Each number is 128 + 24 x the weight over its row's rms, rounded and kept within 0 to 255. Layers, rows and columns count from 0. Numbers have three digits each. The size before them is the row's rms in percent of the matrix's.

# down: layer 3 MLP down (transposed), 768x192, rms 0.257, rows 339-345, columns 0-191
# up: layer 3 MLP up, 768x192, rms 0.0937, rows 340-346, columns 0-191
down339 098:074132087087158148117149113115100120116145151132139099138142133108079147125091107105087191115148101129106170156149134146168086151069113102126145167110111144141134113094103146081082114123105170086079147141140145125119150152123090146112162103122137135121124170095087147131122142134133091147146100089179111105136134102107129136070137153147149128122134136130142127157147153109111149119145151129146125152133118142117169102168119131186140132141130148145124106122139138128145135128115136138172145118093097137047120111131141172107137141147131119119118123137158134138128143138149144149
up340 104:119110109139136137169114126121156157087095145122114139096156113078094073138149101121146119137105142136093164118174118104128111129166092128153145134122141134084143108115118137129155127141118133081156129123144121153126085154140137141131149115147116112119119103111166088151160168115121140122180134124158177130153092131133143127106167116124114123164079129157165172100109113118117109160164105130128123120122145104114111089141085109129124122145080127109076173160142107175112132112123124146121148149118144073159105110109185121140068155119123134115127174137140099143096148098141126133
down340 109:133135180145139136134121096177160124081146086115134182121138115095117113112108193149125084139101155138136166136168127129107105137135135102120117132132128115135159134110134121099127137121138126109148124110130151126110128108139094132127143107140106113121134152099082118142094137160107109161106154066124147137146133148120158134135082141140122135154101165117172165120153097078098114118151115183174122115210126104148108077110149103101143139120113131119123130153123176108113152171100125122124114128139057127138105140149077143121123092127156146121118149138119122112125101124165129148
up341 105:144115165118131126085111176151108069141133110134105134143117147112112129177185146181094140137155112127098158123121142094161099136109150140148149106160120109147098114159158098115088179134151111112149084170138114105144129174139146124133111132118098138163131143097125105169085065123148089102104131167142145094167145127112112092129132152140092141150091097102123128124143093152132161093150097169121114124172146159098127153109122117170116116135091153131152138117122145119166118151111139122145123135121114124087140125105112093131109159122125119110123142122093119162124133137154123166
down341 106:091122106113110152142165115133099132121101141098144117171159073178134133116116101096119098122165152096132144140083114185046148121109108101127090172118129119114124160146157163118110147120119110170115196107115156113136116147114169107098134102174175096163129163103110114167126127153117128099123150105138129137123143114095125141112129117139127134114130138145105117154167122134172135178119099133140158109194082090151103110136140131144149134122148132121110127157133123137111111083108144170101115134127099125116118121102105136136148135158135137119134105132138116116165102150120130095
up342 097:137144123152148128145151139128117126120145134161138133128162152115115188115120110118125150116156108149149100097109152110152133108133137105115106119114141108129101127108145108171111151124149090194099077116138101126096130112139085108115141132168159141152117150113131087121083089127116128149122148132146130130094140148090143092128095127159087137125119124122136122128170176108154090139087189170165111092140131128115140100122123159127164140062141164169098103122125131123145131110099145122157176178107159117112136150138112073118118118095087084136131125124134107168166133144132125098
down342 098:133095137143119102119145114162078147135147098125111139146115116139112111135143159160138085112137154125138152151135151168096126164142110153147141150136107135119145104190069155134131092138117131113156145138132119139089108096123112148098110167116108148108118126109165164115143130164094133124135132086128105109138117154138127139107089190137113137132142168123110110174112111125129169139155158094143178122159115155148092132135168143078119134139160111104116113184144114148081107124127152146096119122114082129125173078118093151145140132073140154112096135124112112097088117133093109118
up343 095:146131112093117204130124112112115168139153134120076095094143106151108135152108135143129120157100128129120135164115087185141067123129136099148110109142124110123171104119124137154175125138126154128137126171138137220113115149102114085143146144101162107102150146138139144161090126194141115128150109089125126131153109137167088113144117085136121142132136109135122089126136140125121097118139135130078120090144122136146104136113101156149108114090123135092116138167106099123100137155096124118110161142153151124142127143112123147172092164152130125126119122127101112138143164145109141082
down343 098:144139146137148096142141156126161112090140190154160139136136143152103111111124145150155139099135116085127148106150155134096148129136165147128111149137108125114139121127125148106124107134129094118121119101129096118120126145125114138135114127160148136143132129113130148135074112136115167155109162112138124079127102197125149137152118108142097115098132120124122194160129133086118117108115126133170091122153157109091130082160148186136107168100142163138124135159142172087134095126154099062140115103140077155125105124129129074103126112109134111086104129108151140172093082149159120099
up344 104:161152121123130112136131083187105142102108108143110157085175115151114103126141133137125143095117151083092123129136120103118135147133152176092139147135124118082111123120124117176107127152111086115122096164133165126116142108134127088150116147125121125169144148123108167128102135123151080146146102170138132147150132094120156107126124166102107128114093146139069140142105132099130115116136149158172108141157150129105094172150149134116152116091130139114163154128159139121151093060143109118114129156167162117145131107125127128123129095087085087158110175139121143117129088162151090112
down344 092:103106122117163120122137114147124154134140113123133153170112108118095123137141143123140120144125090131078162078144126142136098110127145160130105127134128143131117129174116091079105147094188145124123121099131119154134178120128157145130069134117121098147121084136135130099130141175127089126139118145099132120160110113063119102128139116147152164151176104135132095148118132145108139123143121108091113109105135137166150158134155098133174137113127130167093102103130128124109115177124084139097126092101113112098129126133161184138149128115156176090121159133150124168104164154072152166
up345 098:125135139155143131110117167174145121151085161133087149124089100080114179147067159139137133164163121127161123111095126123150094129094136130130161146118157132111118091115129107083081159143114161144116107161133125135129081141113149141132131120125152093146121143165126134135134135123168121126113085160100145139150135084109105139166118121126096135185160112099136146120115132096118113132148111114156109114147126138123100109099131134161110100133122130163122180121086152173145116084171154114107077154133147102111081160108157139125144112083129167134136105113165094132148109147132121123
down345 096:125134105093122080175107163153072116148094104129141134157115138129181150140130115151093157110152114177137099124147129114135164112137142165115148164181148125096137114132165149161138143127134088121142135152108158135079121159177148170083123114147137122147157109111136109153167117097075136143102144103133104174106146105136116098152127106151106105107102130151149127119141088133129135124118147103140124131141125140121103130093104145063123097123122149124127106143111160148105112086109097091125108127119130105138120145164155172119164161076115117148128123123137109131184106137117118096
up346 098:104118165141121136099164156146155120128136175098128157133100141111099117139119149111146142077136083123098116151117087140087168144123128139118134125105074161112133138124186119159147141123139116112157087125165146131120115143144123150114126088116114186163082119149166115156119118134104171150121093117095130091097154058088122122128133165176119157112121114124143098136120154116094101084143132164131128141098110135146172108115130136130104139145147167119172124125114148162107115144119173084106127162131088116153112140154113139150120145151161142121152131122099092121095141114106110120